python train.py --n_layer=24 --n_kv_head=3 --vocab_size=1339 --norm_eps=1e-05 --bias="none" --init_std_up=0.0672 --lr_mult_up=1.37 --beta2=0.98 --schedule="wsd" --seq_len=1024 --doc_mask=true --z_loss=1e-05
Each number is 128 + 32 x the weight over the matrix's rms, rounded and kept within 0 to 255. Layers, rows and columns count from 0.

# layer 14 MLP up, 256x96, rms 0.507, rows 0-71, columns 0-95
[[101 128 113 104  68 121 151 149  68 163 127 117 190  88 115 107 136 142  99 107  80 115 174 113 193 123 113 213 109 225 177 140 163  46 169  99  92  89 106 154 151  82 147 139 134  97 128  82 154  90 135 134 110 165 109 130 130 152 181 186 121  42 153 124 103 131 106 132 138 110 178 130 137 155 101 101 158  93 140  70 117 182  75 172 106 163  98 202  99 135 115 150 129 154  85 182]
 [114 117 150 119 114 144 124  90 115 128 114 123 157 175  96 122 165 155  98 106 145 142 121 139 125 112 155 172 135 155 153  98 139 224  81 160 138  66 151 129 110  60 105 145  92  92 100 155 123 138  97  62 133 171  96 159 129  95 140 168  84 182 137 101 173 109 101 126  95 141 171 193 134 162 149  82 107 191 146 101 120 118 129 137 134 136 163 127 128 121  55 150 107 154 164 144]
 [181 135  94 170 117 161 116 115 186 133 133 136 183  65 104 107 129 137 142 159  69 112 131  99 100 105 175 149 199 108  69  83 150 113 122 116 122  92 126 121 145 134 100 142 128 103 144 116 119 185  81 137 140 132  85  65 108 194 147 134 155 144  87 102 123 190 115 135  60  83 143 200 148  75 104 112 109 112 119 187  83 159 202  86 106 136 178 121 129 129 129 147 161 109 121  97]
 [138 130 140 142 115  88 103 124 145 124 132 116 171 158 110 111 144  71 138 171  84 131  96 157 119 162  89 120  90 157 142 165  93  67 102 159 145 181 140 139 147 140 134 126 159 156 120 113 165 178 115 107 125  73 128 179 145 176 150  70  74 185 128 149  77 101 143 118 118 127 112 145 141 109 128 182 142 109 124 160 135  74 170 113 133 137 113  93  83  99 164 123 132  89 163  80]
 [125 108  67 117 191 127 178 118  55  59 183 120 151  73 172  68 107 143 102 104 128 130 108 185 133 127 166 201 154 124 103 171 174 147 134 128  80 133 119 197  95 153 121 120 108 162 156 124 109 206 160  37  50 133 146 131 154 130  69 145 127  87 132 125 149 117 156  81 129 160  52 142  87 156 178  44  93 150 151 155 150 163  93 105 173  91 133 123 157  86 114 129 120 122 181  86]
 [132 169  85 158  97 108 164 138 129 130 124 120 190  93 122 109 132  78 130 130 117 157 170 144 121 145 129  81 189 141  97 191 192  69 164 164  68 115 127 135  91 165 117 149  44 166 181 147  79  84  73 152 150 132 149 153 178 171  79 113 168 103  98 110  83  83 131 110  87 133 175 107 131 107 142  79 152 152 103 153 150 167 151 119 134 143 154  99 126 208 107  98 112 157 109  99]
 [120  68 182 119 114 144  95 141  91  91 142 176 163 155  91 110 101 144 130 159 116 174 107  95  80 149 150 131 109 161 109 168 135 109 102 178 130 173 127 143  84  91 117 157 115 129 115 144  83 194  99 135 138  74 103 113 152 145 149 102  91 102 132 176  83 138 166 139 140  53 111 123 115  93 127  65 112 175 111 119 132 198 170 182 169 145 100 187  78 115 133 137 172 190 216 147]
 [ 88 117  92 173 133 122 129 115  93 123 133 114  98 100  86 188 134 189 105  97 159 132  80 131 137 104 186 147  98 156 148 155 161 124 156 122 112 142 150 181  56 133  77 115  94  91 171 168 116 116 149 144 151 108 168 173 122 161 174 101 124 116 120  89 112 147 158 154 164 140 141 107 117  70 159 132 154  70 176 119 105  73 106 140 125 158  96 155 118 149 153 126 176  65 153 150]
 [ 97 139 131 147 144  94  85  61 140 157 207 120 143  93 116  98 143 149 182 164  64 132 106 120 101  88 116 187 158 102 133 165 117 110 152 167 136 155  69 177  78  88 179 149  80 109  55 169 122 212 166 171 135 120 122 109  76 178 137 177 131 142 158 117 148 127 160  99 155  85 105 196 155 142 139  99 101  89 175 146 125  91 156 175  79 125 172 151 130 147 140 131 124 111 120 189]
 [ 76 137  94 149  94 121 112 112 178  79 100 148 166 132 140 115 133 129 139 106 133 189 190 157  93  82 169 184 108  70 163 131 106 168 103 140 125 130 111 144 163 113  99 107 153 128  87 118 115 104 108 113 107 154 165 129 103  52 130 107 176 142 152 116 105 178 119 112 105 140 129 143 181 121 106 155 168 106 163 129 151 141 179 159 101  77 137 156 133 105  91  96 133 108 101 106]
 [169 185 136 155 105  72  98 109 146 178 110 160 105 137 104 113 127 104 119 132 121 137 125 121 115  95 109 129 169 109 147  84  95 106 146 152 163 145 183 105 122 162 140 172  88  88 179 131 106 163 200 181  95 113 115  67 132 145 139 148 128 153 147 105  99 135  61 149 163 153 193 141 103 136 121  65 112 139 143 119 114 145 120 123 119 134 149 114  81  56 133 151  48 115 143 126]
 [134 123 109 130  91 131  98 107 162 167 141 143 161 155 144 130 174 138 162 129 137 148  82 113 161 127 105  52  87 117 139 153 133 108  92 181 116 128 107 108 157  80 105  81 183 148  84 176 100 169 118 133  92 166 126 134 141 140 161 163 131 151  87 119 118  73  81 202  67 124 136 141  61 133 112 122 183 169 142 144  60 144 117 142 125 142 117  88 152 127 122 116 119 136 142 106]
 [ 98 122 122 173 148 116 155 115  99 110 132 104 122 119 125 104 192  82 134 135 100  95 134  87  95 165 100  99 138 124 171  87  94 142 115 134 160  51 135  85  82 105 203 145  99 175 141 130 129 123 144 100  99 150 147 178 131 112 137 128  94 141 149 126 120  86 140 143 127 132  88  90 147 154 115 154 137 157 130 151 156 111 152  81 140 163 120  88  90 124  99 147 134 113 172 111]
 [139 133 129  98  91 133 106  73  88 132 102  67 160 110 123  51 135 148 143 130 162 190 108  77 200 143 162 164  84 199 180  80 120 107 144 119 168 167 127 139  95 104 151 156 195  88 181 165 144 111 140 190 136 110  93 132  94  76  98 120 153 142 164  87  74 149 170 124 162  96  84 137 172 136 136 103 135 124 128  96 109 134 127  82 121 171 172  83 130 115 160 131 125 115  85 134]
 [139 145 137 108 175 137 134 120  96 101 112 148 181 113 144 125 100 185 150 140 157 150 119 186 151 119 130 106 137 119 110 139  92 110 108 156 116 108 183 110 116 153  88  99 107 125 136 100 151 126  90 128 121 172 176 119 157 100 104 117 142  92 181 104  97 143 143  51 132 105 124 153 114 151 156 186 126 114 115 129 191 173 152  98 121 126 101 132 142 136 114 174  86 134 118 119]
 [151 143 125 143 145 153 104 129 141  89 181  81 133  99 154 127 192 143 135 156  57 126 175 115  96 190 145  92  64 120 152 168 116 125  74 179 109  92 124 195 161 170 102 104 123  47 100 117  59 149 185 152 164 133 125 187  95 130 163 129 136 144 125 137 158 180 101  77 150  67 117 158 188 157 110 119 120 132 109 124 182  88  89 138  95 146 101 131 102  83 123 164 152 167 157 170]
 [106  91 197  94 128  95 112 124 140 116 140  94 101 135 156  92 111 130  87 117 160 113 111 103  95  81 174 108 145 152  56 142 159 119 156 148 135 110 125  99 122 131 137 167  98 103 150 149 172 104 124 154 210  93 141  58 197 156 114 104 127 125 136 109 140 112  94 164 127 152 118 107 143 166 139 160 136 133 103 153 161 112 169 208 136 130 105 109 127 142 126 110 162  76 113 140]
 [146 120 142 148 122 159 167 126  77 149 157  71 117  68 144 136 136 123 117 154  60 103 123 144 148 159  76  52 141 107 203 156 189 160 120 131 160 140 101 119 160 119 152  90 167  81 161 114  61  77 120 142 125 149 110 113 170 174 144 150 104 142 201 130 161 141 120  86 159 152  91 126 129  72  93 147 193 164 152 164 101 103 127 153 109 124 121 138 159  67 129 105 156 166 161 103]
 [ 97 108 135 146 149 100 104 124 174 140 140  65 118 124 100 116 112  90 147 126 106 128 152 121 140  95 172  67  73 139  83  67 150 143 120 130 177 161  77 117 104 142 144  87  98 144 146 141 172 115 174 121 187 124 116 162  81  74 186 127  38 118 139 108  92 145 157 156 128  87 141 198  80 120 174 136 120  85  74 133  94 109  87 122  50 127 148 147 156 160 156 101 154 173 204 153]
 [205 169 171  97 127 106 133 117  69 122 145 123 128 116  73  97 137 144 158 123 127 168 146  76  73 127  98 133 128 208 182 114  90  91 118 105  96 203 111 167 120 136 102 139  55  73 108 127 107 149  97  94 100 172 190 154 161 122 127 173  58 122 143 155 138 111 157 121 116 132 109 139 145  44 113  94 182 121 122 176 159 125 101 113  89 151  75 135 134 152 124 188 157 133 139 148]
 [119 192 101  98  83 119 130 124 121 139 137 117 125 131 175 117  63 107 120 166 136 148 100  96 119 109 132 152  75 198  94 102 152 105  91 182  91 103 149 150 142 119 112  94 132 138  71 111 114 127 208 158 112 174 122 196 127 107  95 116  89 146  85  83 106 147 152 187 122 175 143 126 132 103 164 108 167 226  95 142 134 114 183  73 152 141  65 137 111 107 116 167  91 157 141 117]
 [103 183 218  93 115 120  48  86 165 100 124 148 152 128 225 137  99  72 141  63  48 177 105 120  87 182 150  60 112  93 127 109 168 134 158 164 106 101 155 156 123  98  98 171 129 105 114 177 100  93 188 180 154  51  91 129 150 157 170 115 132 177 178 141 106  99 176 158 146 119 139 154 117 204 134 133  91 106 131  69 113 128 167 123  85  94 129 166  73 152 121 156 147 142 127 120]
 [135 100  87 143 194 134 107 167 115 122 148  46 127 141 138 125  99 150 112 130 160 136 133 112 137 124 153 153 104 123 110 161 116  84  94  92 171 126 109 119 125 104 168 130  96 116 206  95 186 152 175 106 138 122 109 163 155  60 122 102  78 178 129 152  88 119  97 117 117  98 119 125 152 111 108 119 167 134 150 136  96  83  97 156  86 194 115 157 143 152 131 116 140 148 156  77]
 [116 135 151 171 103 118 112  98 115 168  72  55  94 110 103  93 143  86 170 154 136  71 103 123 133 136 116 106 144 112  96  71 169 128 125  91 115  51 187 118 152 155 174 120  99 145 173 250 114 159 134 160 152 130 120  81 148 139 133 138  76 151 172 124 122 146 110 172 148 165 136 169 118 146 144 147 132 116 125 102 146 129 124 108 150 102 135 145  78 156 116 158 140 145  58 103]
 [180 124 110 153  81 127 132 149 109 165 136 123 182 151  82 151 115  87 152 161 102  82 127 141 168 118 120 117 146 158 175 151 157 102 118 138 147 140 103 119 136 129 130 108 119 139 133 118 133 219 116 150  59 113 160 130 176 138  98 164 103 169 143 104  98 156  70 139 100 156  97 145 110 112 131 121 149 141 133 128 101  81  93 172 139 114 145 134 118 136 137 140  89 139 100  65]
 [110 157 128 133 109 114  67 103 134  95 120 109 185 126 119 175 177 121 161 178 114  76 113 118 177 164 159 138 136 137 115 115  75 104 135 149 170 156 122 118  35  74 107 129 170 133 140 101 106 132 129  83 182 125 171 162 127 164 119 141  74 181 152  93 123 146 116  93 130 129 133 142 120 157 126 155 108 116 157 112 163  81 110 156  96 102 151 190 128 160  57 206 111 123 132 147]
 [111 182  93  96 104 119 128 158 122 159  51 139 117  82 118 176 147 100  74  92 169 105 110 146 162 128 159 175 123 163 136 120 157 119  28 177 123 106 106 132  78 125 130  95 180 154 147  81 156 108  52 125 125 104 141  97 157 142 142 118 194  62 148 128 129 126 119 148 104 211 164 130 149 151 118 102 133 161 120 204 138  98 161 131 111 130  76  90 131 139 101  87  87  89 123 142]
 [162 168 209 102 108 164 149 196 167 121 125 122  78 130 139 119 137 138 138 169 149 154 154 117 118 134 161 129  89 172 131 190 118  82  99 119  59 179 159 128 115  72  86  87 161 129 143 128 116 110  98 156  64 122 138 133 139 126 117  93 141 107 128 124 114  80 169 160 148  95 228 188 158  88 186 105 125 197 183 173 158 119 119 100 114 106  98 128 128 139  82 128 123 136  92 124]
 [168 137 168 150 108 200 141 133 132 155  94 130  73  96 106 137 103  77 124 127 114 101  92 121 112 133 147  98 122 109 130  89 113 108 130 144 114  83 103 160 120 142 105 134  80 146 125 161 151  63 189 232  99 131  86 120 131  94 130  86 155  92 188 138 137  78 120 141 135 112  92 158 158  61 111 114 123 206 131  76 147 158 117 117  75 198  82 149 148 139 119 154  97 175 128 140]
 [173 137  90 117  74 137 158 122 139 104 101 175 141  65 156  66 138 101 122 102 160  79  91 126 175 120  98 206 112 113 154 157 168 101 128  86 140 150 150 135  84 155 110 127  98  52 109 141  95 155 111 137 114 141 141  82 108  91 154 101 147 154 142 106 109 111 178 172 166 171 123 177 163 105 149 103 124 106 191 184 111 148 134  82 150 149 107 150 178  82 171 117 137  81 131  81]
 [ 96 159 133 100 143 163 136 126 191  99 100 118  99  93 125 125 109 115 147 104 129 141 104 119 148  94 147 120 104  85 154  89 108 186 157  99 112  21 120 151 158 165 144 170 179 111 137 136 120  92 123 124 173 100 173 172 121 164 159 151 177 148 107 106  86 138 120 134 135 104 157 156  91 154 104 146 134 172 183 128 159 112 114 189 110 125 104  73 126 148 144 147 144 100 153 110]
 [166  96 139 196 152 141 140 200 171 135 107 152 202  82 117 198  67 165 161 106 202 132  48  92  84  81 122 183 144  89 127 121 107 143 142  90 160 129 124 118  77  93  56  45 138 131 120 117 169 107  78 121 185 141  97  91 123  56 188 100  87 146 128 144 105 100 185 123 155 208  71 128 149 123 158  98  94 130 167 159 122 128 117 120  99 167  86 140 123 204 104 157 120 145 133 151]
 [170 166 156 136 159 114 126 161 122 111  94 108 137 126 166 106 119 177 140 153  98  86 147 100 106 116 141 141 138 157 125 115 191 124 155 167 129 128 117 167 122 185  94 148  92  85 145 100 125 153  51 169  69 110 134 100 108 120 139 117 126 140 158 120 174 110  89 174  91 106 165 119 136 137 106 124 122 124 105 111 147  91  84 119 161 121 125 181 101 101 100 138 108 109 159 117]
 [150 180  84 188 124 155  81  78 184 148 188  88  94  85 119 146  86 159 144 179 101 175  64 155 130 135 136  83 183 116 118  89 160 138  72 163 166 121 109 142 136 100 139 129 111 137 148 122 107 136 119 132 157 139 184 155 128 142 117 144 150 107 161 140 111 130 100  74 139 134 103  98  97 140 132 172 133 133 106 170  38 186 132 111 113  98 108  72 113  86 124 186 141 106 135 134]
 [ 75 134 114 134 100 115 118 109 128 149 107 106 146 149 122 124  95 137 114 148 121 123 101 126 129 155 124  82 162  79 143 165 115 108 121 170 158 128 118 125 141 117 135 142  70 157 154 163 127 111 108 178 149  90 128 120 136  96 140 136 108 134 153 127 102 141 127 147 105  74 141 124 146 184 123  92 119 130 137 115 133  94 116 116 140 192  96 149 151 169 171 168 157 145 130 148]
 [112 147 126 127 100 148 104  38 118 183 158 124 172  75 126 115 137 124 128 177 141 129 154 186 159  82 124 161 115 121  91 152 168  99 106 128 110 152  75 126 103  83 121 105 131 108  87 102 164 147 114 158  67 154  76 123 154 183 150 100 178 102 152 141 142 136 124  95  92 104 148 116 130 111 155 149 139 103 141 110  81 175 166 134 154 119 141 119 118 117 140 110 145 107 158  65]
 [175 132 115 123 128 140 133 115 135 138  75  78 134  77 196  86 156 122  79 194 179 168 116 143 169 145 125 166 167 129  87 150 159 122 139 166  62  94  66 115 150  87 195 119 107  84 159 121 157  74 106 110  31 146 109 131 150 159 180 214 144 136 181  94 154 116 121 136 119 132 105 139 102  99  93  76 134 154 147 110 221 126 121 140 139 129 120 143 128  81 132 181 106  86 129  98]
 [177 105 123 105 113  57 103 131 160  59 138 100 159 142 119 122 209 133 115 135 113  98 108  80  86 165 188 155  91 121 119 112 136  79 120 143 142  93  99  93 163 127  82 115  99 106 156 147  88 199 130 138  96  92 180 116 148 148 126 111 167 134 116 120 102 178 152 136 152 147  72 118 204  84 180 145 133  88 143 122 130 105 170 133 128 171  74 108 139 100 105 144 131  73 120 128]
 [ 89 146 133 180 187 149 116 126 125 142 134 132 125 110  56 178 110 135 109 154 140 151 141 144 130 105 155 106 161 188 141 132 111  43 130 156 120 120 134 127 155  86 130 110 119 103 158 139 148 163  81 102 174  83 107 165 123 124 149  94  91 161 205 137  98  84 139 161 115 137  82 149 161 185 124 104 121 127 137  93  89 110  69 170 117  96 134 155 106 100 149 110 119 178 114  95]
 [122 144 174 124 121 129 172  91 166 161 153 165  81 156 123 137  97 116  72 146  77 183  99  79 120 175 138 153 121  76 101 155 145 185  90 115 109 103 122 130 143 154 133 152 122 100 105 129 145 133 105  97 106 136  39 129  37 162 155 148 156 101 148 102 171 143 116 139 108 129 156 131 116 117  94 108 145 161 110 159 104 159 107 140 143 121 211 130 145  94 178 156 110 155 143  83]
 [147 159  86 145 143 116 142 149 128 125 115  88  94 170 102 157  61  84 119  88  84 191 136  86 169 119 131 178 131 180 140 178 196 157 115 166 111 138 139 158  78 132 117 136 114 131  99 117 100 131  77 171 146 137  60 188 105  82  51 121 102 156 154  86  89 114 108 101  98 123  91 178  96 114 138 123 139 169 169  70 149 154 165 114 146  94 153 109  77 129 135 130 116 111 114  88]
 [123 111 182  74 121 110 123 125 144 112 164 166 175  98  99  84 152  85 163 157  94 132 127 153 159 167  61 103 141  78 132 154  45 120 178 131 115  46  72  97 124 147 169 112 141 154 147 123 111 205 122 164 169 173 104 173 110  78 116 151 155  67 104 130 138 107  97 134 211 144 120 131 159  86 124 155 181 215 129 192 196 143  63 158 153 168 185 135  92 160 128 106 119 101 134 120]
 [125 168 136 133 148 123 132  71  84 115 117 113 194 119 101 110 136 119 185 115 110 128 176  93 161 146 186 117  63 164 149 176 127 124 174  87 148 157 162 102  96 153  91 105 156 141 113 152 155 117  95  60  92 144  99 127 143 157 110 116 151 129 111 111 108 106 164 164 114 148 118 108 128 116 110 160 132 129 114  84 162 170  82  84  89  83 155  62 135 105 207 119 146 173 185 141]
 [ 99 119 142 179 149 158 150 124 101 143 168 159 141 164 140  80 141 138  80 106  84  76 148  64 162  81 146  97 116 173 114 132 166 123  91 170 104  88 146 137 158 153 115 112 138 113 165 133 116  90 160 127 113 149 141 118 165 133 188 206 157 139 139 151 160  70 119 123 126 172 159  96 138 114 108 112  99 136 104 109  74 176  98 142 156 194 100 126 113 165 134 142 157 190  77  99]
 [122 121 111 141 161 111 116  89 130 109  93 108 168 158  50  94 154  90 146  84 149 137 176 126  85 187 112 169 158 129  98 137 160 120 129 123 179 124 101 166 175  73  93  76 118 100 170 176 128 143 127 122 132 109 138 118 121 127 110 152 105 131 178 151 144 148 165 124 142  92 121 135 142 159  95 110 153 110 119 149 132 126 102 125 112 173 167 122 149 155 123 158 131 141 119  96]
 [187 150 184 120 126 153  93  98 112 173 122  58 169  96  98 143  57 126 112 159 141 154  84 135 158 118  99 124 154 144 151 156 149 137 165  88 194  86 119 141  72 107 106 117 120 146 106  75 162  71 168 141 119 133 149 129 160 108  99  85 109 133 142 139 105 129 106 105 133  87  74 123 172 125 118 111 134 178 197 137 131 143 160 111 106 167 149 108 181 143 153 115 107 106  75  73]
 [105 147 156 124 117 206 138 154  72 138  71 125 110  80  76 119 145 115 166 116 147 157  84 119 108 111 127 124 120 144 136 143  77 127 114 134 110 102 109  94 142 121 138 129  81 131 153 139 212 122 133 144 114 111 155 143 153  74 199 150 170 139 103 144 115 130 134 101 157 154 117  85 100 147 139  60  89 126 120 152  74 108  81 125 101 185 185 146  90 160 129 150 129  99 137  91]
 [ 96  82 127 135 122 145  99 149  92 126  69  98 220 114  78 121 141 118 106 116 112 152 146 168 152 110 162 137 149 128 130 119 106  86 174 160  93 113 138 185 169 116 117 162 119 144 137 178 168  95 149 133 158 102 110 146  95  73 171 105 129 139 138 114 167 155  82  89 117 130  67 154 124 159 125 120 130 128 171 129  98 119 189  77 140 145  89 189  81 151 156 165  90  69 117  74]
 [141 122 165 209 116 105  75 107 133 121 141 159  95 105 156 129 169 172 125 129 155 104 120 117 138 152 144  76 155  94 176 112 141  84 156 110 110 170 131 105 140 184 117  92 124 140 131 134 122 109 158  76 168 112 128  97 148 149 145 146  94 117 163 125 166 141 154 143  73 126 135 152 147 169  74 191 157 177 159 152 148 114 163  51  86 146 128  58 155 121 113  89 110 122 141 137]
 [107  67 151 138 121 127 107 144 166  69 129 121 148 111  81 115 146 184  45 173 112 150 166 125  95 139 167 116  96 126 134 110 136 214 112 157 199 144  97 151 124  99 101 153 148 141 142 107 123 124  99 199  73  78 102  95 167 181 122  73 101 148 130 103 108 127 119 131 145 141 116 132 133  82 184 141 100 106 180 146 127 102 110 103 116 130 179 162 153 107 110 113  95  80  94  87]
 [126 109 122 154  89 159 130 113  90  95  82 102  61 119 105 128 135 128 160 107 149 126 129 109 176 105 149  69 151  88 142 162 134  95  87 100 110  95 179 150 145 145 116 136 171 131 169 193 157 163 135 119 114 102  63 132 130  68 150 173 185 115  87 136  99  85 168 165 120 171 131 101  65 166 117 138  62 158 119 113 127 158 123 142 147 123 140 103 109 197  88 135 143  88 204 116]
 [117 145 178  68 103 190 176 112 146 150 114 132 129  67 128 178  81  75 107 163 132 137 139 162  85 107 153 177 146 115 142 118 108  69 143 116 158  99 112 135  88  88 117 138 121 130 156  93 124 162 107 170 165 122  71 113  71 120  98 128 160  83 188 108  91 115 141  64 156 107 151 131 144  87 127 132 142 133 155 165 128 139 162 147 161 172 104 161 115 129 152  44 166  91 208  98]
 [138  32 148 156 144 125  98 127 125 146 155 112 136 108 126 108 140  94  96  92 109  87  88 133 190  81 114 116 160  97 142  87 128 162 229 124 197  71  79 144 168 130 121 131 129 151 148 131 110 143 178 143  85 140 151 118 216 151 123 137 164 126 178 147 103 119 183  81 115 162  94 154 112  92 116 145 150 155 138 125 112  87 117 131 142 161 104 163 104 137 135 107 147  40 176 120]
 [110 122 117  89 148 136 127 166 131 110 126 131 114 122 147 117  78 108  85 124 110 139 180 145 159 106 140 157 142 149 114  84  81 169 102 156 140 109 117 161  99 115 127  87 172 166  93  95 136 109 154 129 151 137  80 101 130 135 169 120 108 121 176  69  86 157 151 133  83 185 151 119 129 114 207 159 182  83 114 133 134 153  74  80 114 117  87 109 131 101 148 139 129 121 123 173]
 [118 165  64  74 104 138 118 154 134 136 163  69 174 131 114  95 187  85 132 135 182 126  85 148 122 161 117 132  53 111 135 121 135 132  99 117 182 116 157  74 105 107 122 157 147 124 131 104 102  97 120 124 152 150 129 134 126 135 114 139 128 167 135 135 118 124 145  94  96 154 149 156 117 123 143 157 150 138 156 167 188  63 102 152 131 176  96 132  88  76  68  70 146 160 189  71]
 [121 133 107 154  82  96 104 132 115 136 126 128  93 129  79 137 140  88 138 150  83 181 139 134 121 152 160 102 113 106 211 117 128  89 138 137  79 154 116 126 192 171 174 187 127 148  84 141 134 137 118  95 119 131 109 148 173  72 184  88 142 190 120 133  85 122 121 133 204 125 105 136 122  88 126  20 158 164 168 160 113 108  84 135 133 128 116 168 144 118  94 140 150 107 114 134]
 [156 132 145 149  63 114 139  79 210 165 131 158 119 118 146  79 156 182 187  65  91  81 144 120 183 181 129 116 119 127 130 125 119  97  81 140 115 109  63 171  95 117 136 141 137 126 125 139  71 160 103 118 154  95 132 162 133 118 114 157 125  77 128 145 135  96  76 147  79 110 149 151 133 115 119 151 130 228 123 186 166  97 116 129  90 147 160 119 152  67 118 159 123  82 119 164]
 [150 125 138 170  93 192 135 125 113 135  73  79 133 130  85 112  75 178 128 173 140 133 181 110 114  82 113 163 117 111 131 154 104  89  95 149 122 122 109 160 115 126  91  31 125 129 122 136 118 115 142  82 159 147 114 143 120  83 107 107 138  98 152 104 174 247 128  74 164 156 127 142 141 136 123 116 163 142 202 148 147 137 215  61 156  97 133  92 123 128  88 124 119 104  95 106]
 [ 97 154 198 107 150 146  74  93 117 144 137 135  82 161 130 202 119 155 111 147 123 167  91 128 122 145  82  87 153 100 169 172 141 126 191  90 113 141 182 147 126 147 129 143 112 168  95 139 158 136  95 109 142  89  67 110 144 164 152 120  74 119 115 140  81  88 165 179 101  92  99 177 129 125 150  93 131 118 162 147 134 150 145  94 143 144 105 152 142 167  63 128 145 158 182 134]
 [128 153 123 136 155 163 102 161 114 110 143 124 139 153 114 193 106 193 125  98  85 134 145  98 123 167 118 132 129 109 143 141 124 149 198 132 182 148  90 139 134 173 122 114 127 161 165 211  41 171 122 122 135 118 103 100  85  99 128 109  70 150 189 135 106 177 164 183  97  78 118 182 139 121  96 130 144  93 122  70 155  93  91  81  97  63 125 109 132  89 154 131 115 145 146  94]
 [132 159 129 132  88 132 190  97 114 134 190 104  87 103 103 127 139 194 107 136 124 169 150 120  92  92 148 147 114 124  98 147 162 200 112 126 142 161 106 169 113 103  89 126  72 178 126  14 100 125  96  89 118 152  52  90  96 157 146 141 150 137 131 165 141 155 149 111 105  97 142 105  67 129 136 166 154 145  76 122 153 136 170 158 192 122 151  84  88 105 157 139 132 107 175  95]
 [136 130 141  59 151 108 175 129 159 157  85  98 130 100  67 171 162 141 170 114 121 155 136 188 122 122  83 149 138 157  58 116 124  81 108 115 105 117 170 134 136 141 145 159 150 152 141 162 133 103 158 142  95  83 137 146 120 128 122 121 133 117 148  93 135  67 139 142  59  96 128 115 136 109 127 132 144 130 158 172 119 101 134 175 143 176  94  99 123  90 112  96 137  75  92 142]
 [103 131 102 112  59 116 138 135 114 102 109 110 105 146 108 155  73 113  88 158 102 136 213  77 206 137 117 151 112 127  94 109 120 182  86  83 151 138 147 139 116 130 225 140 123 126 113 129 115  95  80 114 173 154 182 139  92  88 120 148 109 121 153 178 144 114 141  90  97 203 105 125 108 191  97 154 149 115 153 156 137 169 165 112  80 128 102  63 106 161 205 118 150 168 154 144]
 [154 152 156 149 127 124  91 128 100 101 106  95 108 121  55 140 118 164 128 139 152 131  87  95 120  98 185 135 121 134  82 147 109 162 192 102 169 111  96 116 104 175 113 147 123 171  88 129 101 132 125 143 150 127 151 138 135 114 143 210  81 137 104  92 224 120 197 174  88  88 112 139 124  88 148 138 119 109  80 116 151 102 130 125 131 138 146 151 144 185 103 168 146 112 161 158]
 [ 99 151 131 120 125  97  89  95 188 100  88  93 154  96 113 130  79  49 135 136 108  96 133 101 141 143 145  70 145 135  72 135 164 103 138 163 144 164 160 126 159  97 135 165  65 216 161  83 134 141 179 107 168  38 106 126  87 158 155  78 124 136 160  97 119 163 110 134 106  70 178 125 172 129 165 130 128  85 119 116 131 114 152 139 116  69 137 144 114 136 131  93 115 178 168 133]
 [176 127 127 176 132  90 152 158 113 142 171  90  93 142 147 127 198 136 122 157 114 150  85  92 147 149 151  91 141 125 124 156 120 144 130 153 125 164 135  80 173 101  93 202  70 144 128 165  91  90 134 144 130  93 159  96 147  97 129  99  74 129 162 155 145 122 144 135 157 110  68 126 126 111 158  89  85 117 117 115 133  98 113 123  57 108 114  69 156 140 143 146 115 109 138  99]
 [187  93 165 171 105 122 138 184 147  75  83 109  47 123  71 104  96 126 110  92 128 100 124 158 112  45 144 100 155 127 120 137 161 162  79  75 144  71 155 148 109 155 125 187 168 100 105 122 158 137 158 134 115 153  85  88 126 102  95 134 131 129  61 107 132 156  92 112 133 115 216 185 106 182 181 131 200 120 191  86  69 151 123 131  95 132  92 119 113 151 188 121 131  71  94  73]
 [116 168 182 129  76 159 189 111 124 114 167 129 129 180 161 104  99 113  91 114 132 192 180 113  88 145 177 108 103 144 156 152  45 107  97 157 132 192  96 136 157 160  95  62 136 140 112 196 155 141 154 122 112  98 168 152 116  99 120 195 137 143  76 122 141 113 158 126 125 118  79 158 107 129 172 140 109 164  79 109 158 161 158 111 144 160 130 127 135 121  76 133 157 103 122 139]
 [134 148 176 111 156 126 169 172 143  70 157 134 103 112 146  70  96 148 164 194 129 120 138  99 114 102 122 126 132 136 183 146 139 102 146 116 110 120  88 157 124 128 148 149 211 157  80 140  80 112 124  77 107 151 130  85 105 100 140 217 168 103 131 111  99 110 116 129 140 163  85 145 149 112 127 124 159 146 157 112 168 126  94 121 123 119  73 102 156 104 126 120 113 121  87 120]
 [198 162 198 150 126  91 156 109 108 125  94  88 162 166 210 141 160 148 220 155  86 158  79 111  93 105 141 158 171 143 123 130 137  97  79 179 179  83 104 180 113 113 159 106 147 213  86 177  94  94 124 153 168  56 150 119 105  71 132 187 112 113 106 167 120 128 129  95  90 100  90 134 101 122 190 136 134 102 147 112 122 149 125 154 130  86  99 138 186 150 168 103  64 137 157 126]
 [142  75  86 155 119 139 135 150 150 160 105  86 148 168 161 119  83 146 124 174 124 183 155 109 109 122 135 137 120 133 139 133 144 195 121 142 110 121  82 161 123 145 100 131  71 158 149 116 118  94 106 195 119 100  80 127  88  82 101 105  48  89 149 142  94 101 131 142 123 182 114 119  46 109 160 117 127 116 178 182 134  81 162 205 183 126  68 163 174  41 120 143 144 149 159 102]
 [158 101 132 107 132 108 182 103  92 166 178 103  68 112 107  88 141  58 140 168 142  40 109 152  80 125 143 122 116 137  99 121 125 162 179 127 152 102  70 162 145 144  95 118 153 138 140 108  97 140 178 143 171 133  55 147 158 154 106 116  61  61  81  78 135 160 131  90 107  96 121 144 127 138 177 126 200 163 204 109  86 182 106  78 136 144 176  96 158 169 115 124 123 158 168  95]]